Weights of a small transformer language model.
Size: width 320, MLP 1280 tanh GELU, vocabulary 32000, 26.9M parameters.
Architecture: learned positions, biases, tied embeddings, capped logits.
Training: 517M tokens, 1972 steps.
Each number is 50 + 12 x the weight over its row's rms, rounded and kept within 0 to 99. Layers, rows and columns count from 0. The size before them is the row's rms in percent of the matrix's.

# layer 9 MLP down (transposed), 1280x320, rms 0.106, rows 529-583, columns 0-63
105:50 38 51 43 59 42 60 57 48 50 42 40 48 45 64 57 51 51 42 22 68 45 68 51 54 58 51 39 60 50 74 64 38 51 31 49 76 69 73 42 34 50 44 33 35 40 57 60 77 46 49 70 37 34 56 47 40 56 44 42 58 47 73 59
087:35 60 67 59 52 40 33 42 65 44 40 49 42 56 53 41 54 62 49 37 66 40 56 22 52 48 53 52 61 55 49 64 38 52 38 57 43 44 49 53 53 26 63 58 56 42 76 32 28 36 51 39 57 42 41 63 64 41 60 47 36 23 41 59
101:32 28 44 55 59 40 34 36 63 52 65 62 47 50 51 64 45 59 48 34 36 54 43 41 74 55 50 18 30 49 90 34 20 45 26 54 38 46 69 50 46 56 75 59 59 54 44 73 46 45 58 34 38 57 62 48 55 41 54 52 64 31 43 43
099:27 63 55 58 36 32 34 46 38 69 43 50 66 55 55 56 32 51 66 49 29 59 54 48 46 49 46 69 71 55 96 51 54 58 31 56 55 68 45 39 54 48 49 35 50 44 47 36 66 40 84 59 64 64 43 60 48 62 56 64 67 66 55 55
098:34 52 35 56 23 52 46 39 48 35 58 41 37 45 56 62 75 49 69 69 52 41 75 56 44 49 53 51 58 76 52 65 58 44 55 32 57 27 58 61 53 66 41 65 50 55 58 63 49 56 54 44 52 41 53 41 41 56 50 56 32 74 34 46
121:59 58 49 53 41 39 59 52 46 37 45 25 73 46 52 47 42 49 51 36 24 67 75 27 27 61 62 43 51 45 64 56 35 61 38 64 41 55 37 52 54 49 62 49 45 64 64 68 61 46 28 66 33 54 49 57 68 34 60 55 41 37 53 52
104:67 45 46 46 52 47 53 75 43 42 54 74 49 42 51 82 33 51 43 44 48 46 61 42 40 45 45 49 48 24 30 64 42 51 57 45 66 50 57 36 70 75 50 53 38 44 54 54 58 68 36 61 65 72 32 65 49 56 47 57 44 30 57 65
099:50 52 36 46 59 44 43 53 38 59 68 65 37 60 43 55 61 47 65 62 55 52 37 50 37 51 63 63 44 61 41 42 42 49 81 47 66 40 31 49 37 39 43 54 53 68 43 52 31 51 45 64 53 51 46 31 38 53 56 42 54 56 50 26
098:26 51 41 48 48 64 64 68 60 59 47 57 79 28 53 34 51 48 44 51 53 64 47 64 19 43 41 29 38 38 30 47 40 58 41 39 59 28 47 48 52 42 73 68 54 55 52 60 55 45 42 48 54 56 52 63 52 49 63 43 42 75 36 55
098:54 57 56 65 14 45 61 43 32 55 51 53 58 49 59 37 34 44 55 41 57 52 56 43 65 49 74 69 40 39 53 69 60 48 67 60 56 52 42 53 56 40 37 59 51 60 38 51 36 65 37 41 54 41 24 58 57 47 39 61 41 38 51 48
092:51 57 42 63 51 60 67 36 38 30 44 27 44 48 48 55 35 38 46 55 49 51 42 66 54 50 43 50 36 79 76 38 53 46 56 39 52 47 69 52 74 51 58 36 55 73 34 28 44 50 32 40 54 36 54 56 73 50 52 49 39 51 74 59
110:39 53 44 41 43 53 35 65 48 38 24 44 58 53 47 53 26 60 24 41 42 33 55 57 48 49 75 46 62 65 42 55 38 58 38 40 55 63 53 41 56 48 60 65 23 40 52 68 57 68 48 59 56 54 56 41 55 46 34 60 45 27 51 39
096:63 35 50 45 36 48 47 31 33 72 13 64 35 55 44 45 35 32 27 53 36 54 40 41 62 31 54 47 40 32 37 55 54 65 64 37 44 58 64 43 46 68 62 62 73 36 47 44 52 32 68 52 53 44 49 43 43 38 40 63 53 47 56 46
102:51 30 52 49 51 53 36 65 55 60 69 53 65 56 56 58 37 64 37 51 56 30 47 66 21 52 55 53 29 64 62 36 64 45 59 29 61 69 46 65 67 51 67 35 39 48 36 58 73 27 54 38 75 61 46 43 59 36 69 28 46 40 32 55
091:66 40 48 46 45 56 54 33 57 54 43 47 74 41 47 47 51 38 62 58 44 25 53 44 46 55 52 44 25 52 70 31 66 43 42 53 58 74 54 55 53 61 60 33 55 58 65 51 49 61 57 46 32 52 53 46 49 48 42 57 62 57 54 85
090:35 54 67 47 38 41 52 44 63 45 39 43 52 37 48 54 46 49 35 51 62 66 45 53 42 45 69 63 21 49 24 57 59 49 51 47 46 33 55 47 50 68 58 48 54 66 76 47 35 37 75 29 42 62 51 46 35 63 50 59 54 64 54 42
102:71 63 23 34 42 71 32 63 56 63 43 80 69 55 58 19 15 56 61 50 57 40 59 59 70 39 67 49 38 44 60 43 58 39 73 55 50 55 41 60 48 43 69 52 60 58 52 57 65 52 47 56 41 54 37 54 50 29 59 43 59 60 42 45
094:47 53 45 50 48 49 44 56 69 63 47 39 53 48 27 63 59 32 37 31 43 41 54 40 59 37 55 59 74 47 48 50 75 52 41 42 27 55 67 51 57 51 67 62 46 58 54 50 23 62 53 42 67 51 58 38 53 64 54 59 62 46 37 36
098:40 42 64 55 51 48 49 43 58 49 61 62 64 46 50 29 46 60 61 57 49 53 53 50 64 50 35 53 39 69 49 44 44 42 60 58 40 45 41 55 84 71 53 73 74 41 48 66 67 64 29 41 50 50 59 46 44 50 44 56 62 46 51 43
115:37 63 46 57 41 36 59 69 28 55 35 62 37 43 53 59 50 28 36 60 69 67 53 47 68 22 40 27 39 68 70 46 62 55 45 40 58 42 25 42 43 28 48 59 55 58 53 48 49 46 78 63 48 57 17 48 46 61 50 51 63 27 48 42
104:43 64 49 43 47 56 26 54 51 47 45 39 69 45 47 20 54 53 55 68 50 57 54 55 57 45 60 35 54 38 22 32 61 63 48 45 32 29 42 45 42 59 47 41 39 26 48 39 72 42 24 44 41 66 54 56 37 55 55 39 46 64 55 47
104:37 54 54 55 66 51 56 58 52 40 32 47 41 55 51 36 53 71 35 34 70 59 44 47 64 61 54 45 44 62 52 46 34 52 35 55 43 41 52 29 40 43 68 54 66 61 45 27 68 36 50 33 56 45 24 18 52 55 49 54 67 54 56 64
095:44 44 40 46 48 30 54 67 84 39 42 45 28 46 44 69 40 59 44 47 46 37 59 35 48 54 46 42 68 52 42 39 52 37 41 54 54 52 53 54 58 45 53 53 34 46 39 65 65 42 48 46 39 51 68 40 46 42 55 52 44 43 54 55
119:53 39 40 61 46 55 57 44 54 48 44 63 41 45 45 60 42 54 37 60 48 38 48 52 69 48 36 32 43 48 49 27 46 42 39 61 38 50 75 38 51 51 51 70 30 56 70 59 42 72 47 58 52 43 56 41 44 57 60 34 43 69 38 34
100:55 34 36 46 65 58 45 38 27 58 35 29 57 42 46 59 43 51 20 51 53 20 58 67 76 73 62 56 48 61 38 45 46 43 67 46 56 37 47 51 23 47 64 47 60 57 57 47 45 65 41 57 45 62 39 47 46 59 37 70 52 51 46 49
095:36 43 53 47 54 57 60 47 59 45 33 65 70 43 38 67 64 37 58 48 36 61 75 58 43 43 33 52 50 46 27 44 64 51 43 28 36 54 59 47 67 58 39 63 56 40 47 51 57 52 48 40 57 70 59 60 35 55 35 52 51 55 60 53
103:37 53 54 30 56 41 39 62 32 43 50 48 50 49 28 64 48 64 49 41 59 69 57 34 44 66 66 56 60 45 17 39 35 69 35 50 56 64 58 49 55 54 36 37 47 67 42 54 73 47 65 61 25 68 52 44 56 11 54 56 55 53 38 46
109:34 59 32 26 54 40 70 61 66 52 63 53 49 42 55 45 53 25 56 34 65 49 53 48 53 49 51 84 67 39 62 59 42 31 57 60 43 59 65 43 48 35 54 61 37 29 40 14 37 59 56 66 59 60 26 49 47 43 61 40 53 49 51 50
086:56 60 45 65 63 50 49 25 35 37 47 55 53 57 56 55 39 70 60 44 54 67 43 51 57 41 58 61 69 54 33 40 59 50 58 68 73 57 58 58 37 72 57 52 47 22 35 72 74 48 57 37 50 56 48 54 48 74 41 53 50 46 51 57
115:59 39 44 45 63 50 66 51 55 50 61 70 63 49 47 56 64 60 37 50 69 39 37 61 59 50 45 51 45 48 24 71 55 55 49 69 49 47 62 48 53 53 69 49 55 57 42 44 45 33 33 50 58 42 57 50 45 52 31 37 66 57 49 73
098:66 52 46 60 53 38 43 52 39 43 47 43 61 35 56 35 38 64 64 61 73 61 60 39 47 36 51 62 70 52 33 49 65 46 39 48 27 37 46 55 18 52 60 68 57 47 57 66 57 40 56 45 37 40 36 68 52 57 50 25 62 41 57 43
102:56 45 59 58 34 46 43 34 66 37 70 50 36 59 48 36 31 44 35 50 36 68 35 41 47 42 63 34 38 53 46 53 45 49 43 26 78 67 45 49 51 37 37 48 32 65 54 31 14 31 51 68 40 77 26 56 37 56 45 42 73 44 52 61
113:35 69 38 48 51 48 38 37 33 53 48 41 76 55 46 35 53 39 34 60 56 59 53 41 48 56 60 50 66 38 70 52 45 64 47 61 39 28 65 27 44 40 70 54 29 43 34 38 30 49 35 45 61 39 38 62 56 36 54 73 64 37 49 55
105:49 58 60 46 65 57 29 31 69 44 38 60 56 62 50 61 44 52 54 36 35 47 20 75 69 56 60 34 53 51 54 43 50 56 42 49 65 44 68 62 56 63 48 43 48 32 60 42 29 60 63 43 44 54 52 59 47 50 50 60 44 65 60 60
098:46 62 54 55 57 49 69 64 49 47 64 50 42 52 60 56 47 53 49 44 47 61 52 39 49 49 47 51 47 42 60 58 60 53 51 39 43 53 57 56 56 31 58 53 46 54 59 69 32 20 68 65 59 37 65 70 30 48 36 30 34 39 37 47
104:50 57 56 37 51 57 49 56 46 38 30 55 61 52 70 54 46 52 57 39 61 55 53 34 32 63 50 59 75 47 46 64 39 58 62 55 60 36 63 54 55 52 33 52 63 71 46 76 52 61 48 48 69 43 59 52 62 50 51 75 51 58 45 42
100:58 56 50 68 38 40 63 43 59 76 47 37 52 33 55 62 60 60 41 59 68 43 64 66 54 50 65 15 58 40 35 43 64 73 57 54 73 57 73 63 50 73 58 43 75 50 53 47 50 40 58 33 51 44 58 42 58 48 61 61 44 58 43 46
091:46 50 41 47 53 41 51 66 34 81 51 46 45 50 73 41 81 59 42 52 37 55 73 50 47 62 50 64 45 22 52 61 45 27 44 49 50 53 22 40 49 68 37 73 42 53 49 29 33 42 60 49 39 48 44 42 52 46 53 38 52 43 42 41
102:41 50 44 43 49 70 65 57 60 40 40 52 56 60 52 43 71 37 53 48 61 30 55 72 30 26 64 54 55 48 46 60 65 48 53 56 55 48 24 46 51 09 44 60 38 64 55 56 67 60 40 61 79 41 52 48 36 63 49 42 34 57 49 48
103:25 50 45 40 55 48 61 58 78 63 60 47 54 34 51 60 55 58 45 79 34 75 47 66 81 44 55 43 37 57 56 29 38 46 48 37 57 48 53 48 55 56 53 71 44 75 53 55 48 34 56 44 54 50 32 43 62 44 40 22 43 49 38 32
093:71 51 51 71 68 65 57 64 54 53 36 41 59 54 52 52 54 55 49 48 45 54 56 55 30 34 53 54 63 56 60 35 54 46 42 45 64 45 32 69 39 49 51 66 38 68 32 55 52 48 37 48 56 70 64 54 55 41 75 46 40 48 42 48
105:34 56 42 48 48 39 51 62 49 61 70 52 49 52 45 60 61 61 55 41 41 47 65 49 63 53 53 42 68 33 42 43 60 33 61 61 68 54 51 48 51 53 35 69 50 41 65 58 70 38 28 71 41 34 44 74 49 72 45 61 56 59 44 50
103:51 42 44 55 56 68 44 39 50 52 64 86 38 46 59 62 66 45 32 61 56 58 43 51 68 51 64 30 29 49 76 52 58 67 45 35 52 41 30 47 56 71 55 58 36 38 45 44 48 70 47 76 53 52 74 56 48 37 39 47 47 53 63 22
109:37 46 44 69 59 33 65 41 82 39 45 51 55 54 35 20 69 32 56 51 41 48 57 28 28 60 29 57 58 61 43 61 41 40 51 52 55 55 54 52 57 58 37 54 52 28 31 39 29 30 57 66 59 40 61 50 46 38 46 36 54 33 55 47
094:42 40 66 37 44 36 59 62 57 44 47 40 52 42 72 58 63 63 64 56 44 58 60 59 58 51 48 62 44 41 33 21 55 47 56 37 09 43 46 73 46 49 48 70 77 57 65 44 48 55 69 47 55 70 47 41 48 35 51 61 81 40 52 47
105:63 63 34 59 41 40 50 62 39 84 61 48 47 48 51 57 50 20 26 40 69 51 75 39 61 56 50 52 42 70 37 48 54 47 47 65 59 51 33 43 53 56 63 50 28 58 47 63 49 77 42 62 41 41 49 46 57 64 59 62 29 45 42 49
103:60 57 48 52 33 47 59 54 32 41 46 50 77 18 40 46 57 43 31 35 61 63 40 56 77 62 57 55 55 63 19 54 44 55 46 38 57 57 46 34 29 51 70 64 52 47 43 44 73 33 59 45 51 46 48 72 54 59 64 56 42 45 63 36
112:46 48 22 51 35 51 41 42 53 57 75 47 49 53 58 41 62 53 31 67 64 27 69 53 63 43 48 75 54 64 54 83 52 45 35 55 46 27 48 47 56 33 42 32 31 27 36 55 50 62 58 76 39 35 57 66 61 67 31 42 35 51 42 43
087:40 57 46 52 67 37 45 42 37 40 51 56 62 45 66 48 50 36 46 33 67 47 28 55 44 61 49 54 47 52 58 35 58 22 43 35 32 62 50 68 62 45 51 56 48 73 37 44 45 59 43 37 62 33 57 65 64 42 29 38 53 53 44 42
105:51 62 37 59 43 52 62 41 62 63 44 58 29 40 36 24 68 48 43 62 73 42 50 71 53 56 53 69 66 75 56 43 42 37 42 52 50 50 52 28 52 38 46 38 31 80 21 64 53 74 69 45 60 42 45 46 37 05 53 36 53 53 43 53
101:45 65 49 50 24 47 40 41 61 45 49 45 75 62 58 43 33 42 44 36 56 47 42 37 50 65 70 48 36 40 76 50 57 39 49 48 57 56 53 57 87 60 63 63 52 37 85 61 58 47 65 27 60 58 77 68 48 65 75 43 44 42 38 47
099:52 39 49 42 68 44 67 61 45 61 31 57 54 42 27 35 56 32 59 70 46 55 35 28 49 37 55 29 50 68 52 37 44 48 46 29 41 49 35 45 67 65 43 34 50 43 44 31 61 66 45 52 48 50 48 61 70 52 44 54 29 53 53 35
093:37 64 37 57 52 38 53 54 54 66 66 52 59 55 64 67 76 62 48 55 40 67 47 45 54 53 45 75 47 61 67 47 39 40 53 28 27 62 45 37 61 34 50 66 36 50 40 55 55 46 67 57 54 55 38 69 59 38 53 33 44 42 56 59
109:72 39 32 53 74 59 64 69 71 72 61 53 33 49 53 52 69 63 47 52 64 57 43 35 45 77 55 50 43 48 31 58 46 31 49 58 62 60 71 55 75 56 48 42 40 55 61 24 53 59 46 54 43 40 47 71 48 48 67 56 54 52 43 64
106:46 60 49 42 39 38 24 45 53 51 51 49 54 55 36 45 57 68 64 52 49 52 56 64 64 52 60 58 51 34 65 58 43 38 15 61 65 49 74 26 47 76 47 57 32 54 54 58 53 40 53 37 37 38 33 54 59 55 41 39 52 60 62 35
# layer 9 MLP up, 1280x320, rms 0.109, rows 530-583, columns 0-63
094:61 52 34 42 62 37 49 47 48 57 55 49 35 38 54 40 52 27 34 54 55 58 51 54 59 52 45 56 22 55 35 52 52 65 41 41 54 23 35 65 48 39 39 32 37 25 46 22 54 63 42 52 77 62 47 51 47 71 53 52 56 46 69 39
105:57 46 41 56 40 33 31 40 44 61 46 60 56 36 52 42 59 59 43 48 64 84 52 54 46 53 40 62 46 54 70 45 60 51 61 55 35 40 43 47 29 56 69 47 74 64 58 38 55 40 40 63 45 47 49 62 62 62 58 71 61 52 56 72
097:37 48 48 52 65 49 61 37 41 21 55 51 31 56 34 49 52 56 43 64 41 45 57 48 65 55 26 47 52 57 60 57 50 44 46 31 33 50 54 33 37 51 43 44 56 33 59 57 68 55 39 39 32 34 22 55 57 64 51 60 50 41 42 46
096:43 54 61 34 54 57 47 36 43 45 44 41 59 23 35 43 58 38 54 25 36 37 42 54 38 47 67 78 67 40 52 66 40 61 45 56 52 63 35 60 69 47 51 47 32 38 39 50 50 54 39 53 44 37 44 55 58 54 49 61 49 58 36 61
118:63 59 40 34 38 48 66 31 43 50 54 49 62 57 52 54 68 45 74 56 20 40 47 44 37 43 41 38 41 52 52 48 33 62 66 49 44 35 37 58 58 44 57 45 33 55 39 42 50 30 61 72 49 66 70 65 43 63 52 39 54 31 46 55
099:40 53 63 66 47 28 29 36 78 66 48 45 39 75 45 46 66 54 42 43 57 59 50 58 57 34 32 66 37 47 44 55 78 23 35 30 64 51 61 38 36 67 48 41 43 51 29 48 36 74 39 61 49 44 49 40 50 42 54 60 62 45 69 55
096:30 38 57 40 47 54 55 47 54 62 60 46 59 44 63 41 37 44 52 64 53 54 50 34 47 52 56 58 45 52 33 67 42 50 52 47 31 37 45 42 60 37 43 25 36 25 52 48 47 31 36 38 62 52 36 35 52 31 63 61 37 60 49 56
097:66 56 62 49 32 38 72 36 51 53 49 54 28 70 49 47 40 50 30 38 64 40 68 22 57 71 40 50 62 53 51 37 37 59 60 28 37 42 51 66 47 69 51 68 25 69 59 45 40 32 48 48 74 47 25 45 46 46 38 43 37 62 46 41
100:51 60 43 45 45 58 57 57 61 32 59 42 54 42 38 57 50 35 32 38 57 37 57 57 55 51 37 53 49 49 32 29 49 47 65 48 55 36 51 62 47 45 55 47 57 42 56 40 49 56 50 65 56 47 49 52 43 63 56 61 44 39 34 57
092:58 54 58 38 30 38 44 54 68 50 42 42 44 50 65 34 53 42 75 52 62 43 68 20 50 52 44 51 44 42 40 59 68 46 64 32 53 64 47 57 47 58 43 49 56 39 66 49 75 44 72 50 43 55 37 58 69 47 62 56 72 52 33 39
119:58 36 53 38 43 56 63 61 54 72 58 53 70 54 75 34 59 52 35 43 48 39 58 40 72 48 44 58 45 42 37 54 35 82 45 40 40 39 48 37 75 48 33 48 65 42 73 57 51 89 37 48 46 60 50 42 57 44 28 66 38 59 60 56
102:66 31 64 49 58 46 41 48 53 21 32 59 66 75 49 70 34 55 63 46 54 48 61 66 51 30 56 59 57 54 31 39 40 54 64 32 40 55 53 47 51 39 25 43 53 44 31 52 53 38 39 46 39 73 43 56 52 37 57 48 42 57 59 53
107:55 46 41 65 48 74 63 54 56 66 45 53 55 38 56 20 53 59 42 62 61 41 57 44 52 55 64 43 54 40 61 54 49 60 53 64 44 59 49 72 56 28 54 47 35 47 48 43 43 47 41 18 10 49 48 61 46 54 57 71 39 52 69 54
083:48 21 60 48 76 36 46 53 31 60 53 45 57 51 53 27 28 40 41 37 42 52 76 40 49 46 30 46 60 48 31 40 17 47 23 57 59 54 52 55 65 33 57 37 63 63 48 34 45 61 61 62 53 25 49 65 32 48 40 74 46 52 23 40
090:50 43 78 62 56 37 46 50 40 35 67 30 34 48 61 73 81 56 62 45 48 44 54 56 65 60 48 48 35 39 46 58 46 51 49 35 52 73 48 42 49 39 33 72 55 50 58 46 64 51 31 71 62 46 56 32 61 48 51 64 40 38 39 66
094:53 57 39 41 51 52 48 65 51 31 45 43 44 44 13 60 43 42 47 31 50 54 45 20 51 70 48 33 41 62 43 58 65 39 45 63 48 26 62 48 59 44 51 61 43 47 57 52 60 54 33 53 39 41 67 59 64 57 69 47 40 53 63 57
095:53 48 30 35 47 59 41 46 49 52 49 62 72 68 69 58 41 53 47 57 46 71 45 55 51 34 57 40 37 44 27 45 41 56 63 38 52 37 42 70 45 63 45 57 55 50 58 57 51 52 51 62 43 64 52 39 54 49 45 35 26 44 60 47
093:46 71 40 49 27 56 50 46 47 33 50 47 79 72 62 58 55 59 62 50 55 39 68 41 52 49 43 58 55 54 49 63 33 48 54 57 76 37 40 52 58 42 50 62 50 91 47 46 31 35 48 58 56 36 57 67 52 36 54 44 33 52 88 55
106:57 60 42 48 54 31 49 51 56 54 52 31 66 52 45 41 36 46 38 47 33 63 43 22 33 40 57 55 56 15 49 65 29 37 51 35 16 51 65 50 58 67 41 66 30 60 55 59 59 28 46 53 55 63 69 40 45 79 29 44 39 65 65 54
107:39 31 56 32 37 54 47 57 48 34 49 58 54 44 46 24 47 66 32 28 53 49 52 39 54 69 59 76 49 32 40 63 48 34 37 32 62 52 66 70 63 51 44 58 43 30 49 53 54 44 31 37 61 65 49 66 42 67 49 41 65 66 36 48
104:72 49 55 56 67 66 69 66 32 54 53 52 57 52 60 31 42 33 52 49 39 52 50 59 57 51 62 60 60 49 32 54 21 46 28 21 40 42 37 48 45 45 53 46 52 54 39 58 62 34 53 50 64 42 29 47 53 41 42 51 46 39 43 54
108:47 58 59 64 50 49 59 43 48 39 61 18 47 77 69 35 56 39 46 41 51 37 58 29 56 42 44 60 51 53 55 64 42 47 61 41 29 61 33 36 43 55 40 44 65 53 28 56 40 67 30 29 36 65 37 40 71 67 50 49 58 60 56 54
115:37 54 54 54 28 56 60 44 42 24 46 76 34 38 46 54 40 50 50 47 59 57 61 58 34 45 46 28 47 58 50 47 25 67 58 63 30 49 52 45 43 70 31 36 41 67 50 56 35 48 21 51 43 41 70 59 47 56 35 57 45 56 39 47
099:19 60 63 57 50 28 51 40 39 31 27 51 74 37 47 60 54 45 46 44 55 64 47 26 55 41 34 71 50 24 64 40 44 54 55 43 59 66 65 76 54 35 46 57 62 51 32 41 59 31 52 56 61 48 41 71 43 52 66 39 49 51 56 60
102:54 54 44 60 28 87 42 63 55 59 52 43 69 56 72 51 57 29 59 42 43 59 50 61 42 65 46 51 49 56 54 62 45 57 63 44 59 50 67 70 52 69 68 53 52 35 52 33 55 40 52 59 45 54 59 60 34 72 61 71 53 58 65 46
101:64 51 43 78 37 42 38 48 54 78 44 32 49 45 60 41 41 37 48 40 60 53 32 48 25 57 67 42 52 36 44 41 65 61 49 46 43 65 65 56 35 34 47 54 64 65 51 40 47 61 70 57 59 46 43 71 59 57 37 47 59 56 48 65
099:45 33 50 48 52 35 46 49 53 42 58 18 41 45 80 61 34 49 55 53 62 50 48 33 55 66 37 47 49 47 48 54 57 57 50 52 43 56 36 68 60 55 71 47 43 70 21 49 42 36 47 41 46 56 77 49 55 63 42 65 49 49 74 57
094:65 53 57 44 58 34 60 47 51 53 39 36 55 32 34 69 38 22 49 66 48 44 51 45 39 57 65 50 55 58 48 70 43 58 46 65 34 38 65 63 55 42 34 51 45 78 69 37 34 58 54 31 52 52 49 46 42 53 62 56 58 53 33 59
102:56 53 50 60 50 35 52 57 33 58 53 44 49 62 54 64 40 62 48 53 72 49 34 42 50 32 18 71 42 50 57 60 62 54 44 55 71 67 54 48 62 53 49 54 41 58 53 56 29 70 62 40 60 43 51 76 26 40 44 72 68 56 43 62
100:28 63 64 54 57 49 64 45 84 50 40 50 50 74 53 46 44 50 63 61 51 53 44 66 42 50 63 37 44 28 49 41 36 42 54 47 35 50 72 28 47 37 44 43 50 52 63 42 43 54 26 57 64 57 63 50 38 41 57 60 45 56 41 51
098:48 68 43 47 47 17 49 78 49 39 43 54 46 37 59 48 38 53 64 65 46 52 48 68 48 65 45 63 51 65 67 31 41 45 49 69 76 52 70 49 37 67 59 39 46 76 39 47 50 56 52 39 57 54 72 56 41 47 38 66 27 49 50 53
118:45 53 68 57 49 55 64 43 52 79 38 44 44 61 76 27 50 47 69 60 57 60 42 42 41 41 49 57 48 27 60 37 28 55 53 41 44 12 55 40 52 43 60 44 62 49 40 39 48 41 36 42 45 55 41 61 48 35 65 70 53 67 29 64
099:49 56 67 49 55 34 53 47 44 17 46 50 37 43 48 69 71 50 40 50 38 34 70 51 66 57 52 39 66 42 57 60 61 40 64 54 51 36 41 35 50 63 48 79 44 62 49 24 47 51 35 47 28 46 40 40 74 47 54 68 55 45 60 59
099:49 77 64 43 72 50 45 50 54 40 36 51 64 36 61 69 56 32 63 32 38 53 44 46 56 60 47 45 44 31 59 47 41 50 39 36 45 47 32 61 65 59 33 39 48 58 46 70 57 74 44 44 63 59 51 46 47 52 66 67 67 58 44 42
109:57 58 40 53 44 60 46 44 36 40 48 55 64 50 49 61 61 38 57 45 61 47 76 49 70 65 29 54 46 30 40 53 59 57 42 69 64 45 67 67 58 47 41 52 68 45 34 54 51 24 41 28 41 47 40 56 69 46 68 68 58 41 43 37
098:47 44 42 46 45 44 77 63 60 51 56 47 62 58 30 14 53 60 40 47 35 34 26 31 29 57 44 52 62 56 70 40 38 48 72 51 43 50 48 48 56 60 45 37 47 52 42 58 44 59 41 71 44 55 59 59 42 49 47 46 60 77 58 40
099:81 52 58 41 37 84 52 36 31 56 54 61 68 63 64 60 45 37 32 67 27 60 56 37 69 53 48 65 54 59 44 67 75 48 65 30 38 45 43 46 52 34 34 69 49 62 67 53 56 47 49 69 54 30 40 61 45 39 41 55 38 56 48 46
101:81 35 48 47 59 65 37 68 53 64 67 48 58 66 69 47 61 47 54 47 50 55 49 41 53 60 53 32 75 15 74 49 57 45 46 58 47 62 57 66 41 27 54 29 61 49 55 50 35 44 39 40 54 48 65 53 72 45 84 55 40 57 39 39
094:42 66 57 61 48 55 57 44 34 53 50 29 66 43 53 39 66 48 37 62 60 64 80 45 60 57 45 58 46 60 55 52 57 60 68 62 54 48 64 70 44 40 57 57 50 27 58 52 53 34 49 39 29 48 48 49 48 57 52 37 71 64 52 52
090:45 63 56 43 58 37 45 73 52 38 53 51 67 25 37 52 31 40 38 45 47 69 64 52 56 72 29 61 51 57 50 53 57 58 60 20 61 52 50 32 52 23 40 40 26 40 73 71 54 58 60 46 71 47 51 58 42 59 46 67 67 47 56 77
102:33 60 36 48 62 48 63 47 40 53 50 46 51 71 34 53 49 38 39 64 70 63 55 42 50 91 31 21 43 36 57 59 48 39 32 44 58 60 46 40 45 45 36 38 50 47 54 51 56 33 61 35 37 57 72 39 47 28 52 45 40 44 51 60
097:55 45 44 51 69 60 75 25 27 27 58 43 35 46 37 40 69 27 37 61 54 59 57 64 54 79 48 62 45 49 74 55 28 55 36 38 56 53 49 31 58 42 36 66 29 50 56 45 49 50 53 64 79 63 59 38 54 67 50 62 47 54 67 33
106:45 45 66 54 45 65 68 68 43 30 73 32 47 39 39 62 56 52 40 50 72 59 46 46 18 41 39 46 48 66 50 61 73 39 36 53 58 31 49 53 40 27 51 63 48 65 40 58 40 48 47 41 36 29 53 34 51 54 62 32 61 62 83 49
094:73 51 39 34 48 56 49 59 42 57 50 35 58 46 50 63 43 33 45 41 42 46 54 54 67 71 60 59 25 52 56 58 49 48 64 58 44 49 46 56 63 29 57 19 48 58 35 42 48 51 50 49 62 32 57 60 53 41 57 53 44 30 70 55
100:59 74 60 48 52 50 61 56 59 50 58 51 57 54 43 53 69 59 43 44 45 67 43 51 40 44 62 25 25 32 46 43 55 68 64 33 33 37 62 34 53 44 76 67 73 55 53 41 53 58 50 33 49 59 44 52 55 39 71 58 39 36 50 64
096:49 41 58 39 70 39 46 67 52 37 55 38 69 32 55 47 58 52 46 64 47 45 61 61 44 47 42 50 65 59 45 70 35 30 55 41 69 73 32 51 49 43 49 26 45 38 37 49 49 46 78 77 33 60 42 48 47 48 61 72 45 48 63 44
116:54 61 34 18 47 51 62 23 56 59 41 53 49 33 34 42 66 60 45 44 31 28 53 60 35 62 44 66 52 62 50 50 46 54 17 32 36 46 52 58 41 37 41 50 36 56 41 50 43 28 38 46 54 59 62 53 50 51 61 51 57 57 37 40
100:56 62 30 34 47 70 43 61 41 46 50 43 38 48 43 33 58 28 63 53 49 48 45 59 44 46 51 34 53 52 72 36 50 52 70 32 67 54 52 33 45 38 46 52 30 47 43 38 68 21 60 57 48 54 38 50 35 41 47 64 43 58 73 51
097:39 39 54 47 39 51 51 34 42 45 58 51 39 63 46 44 36 68 53 53 75 39 61 37 54 57 51 71 21 50 78 64 48 64 54 41 79 55 54 56 72 54 63 52 38 68 47 38 55 31 59 83 62 64 28 41 62 70 41 48 49 45 62 52
098:57 50 42 57 66 50 58 56 43 53 34 51 48 43 29 59 52 65 47 69 48 50 52 55 59 39 26 46 69 56 64 34 33 45 46 49 42 44 37 39 46 42 53 42 32 57 42 46 48 48 29 44 60 50 39 63 51 46 42 46 43 47 59 26
094:55 63 43 37 42 74 58 44 47 34 65 61 59 38 46 42 58 59 48 69 40 42 54 42 36 81 52 34 37 50 42 55 52 51 58 50 56 34 22 61 44 45 40 34 37 44 48 60 64 31 29 59 60 45 60 43 32 51 43 46 56 54 67 73
099:60 55 41 69 74 52 48 56 61 28 45 40 55 49 57 53 42 49 52 53 50 86 40 38 44 47 76 47 43 61 42 58 67 50 61 55 76 45 46 47 19 57 35 65 57 53 46 56 26 56 68 41 38 75 46 41 64 73 46 51 37 50 60 57
108:54 69 17 36 45 44 58 37 35 62 69 57 39 58 47 49 41 66 43 66 68 52 53 31 49 29 39 64 48 50 30 48 29 56 65 49 72 63 54 56 29 46 30 37 46 55 40 63 80 41 39 49 37 48 50 65 48 54 50 61 42 51 44 56
107:59 37 44 49 67 48 32 35 37 56 49 36 53 41 47 49 65 54 70 56 63 64 44 32 42 83 50 52 52 52 49 74 23 38 56 50 12 60 58 25 59 46 64 31 66 59 36 63 61 64 59 41 41 51 44 54 55 57 51 43 43 67 48 52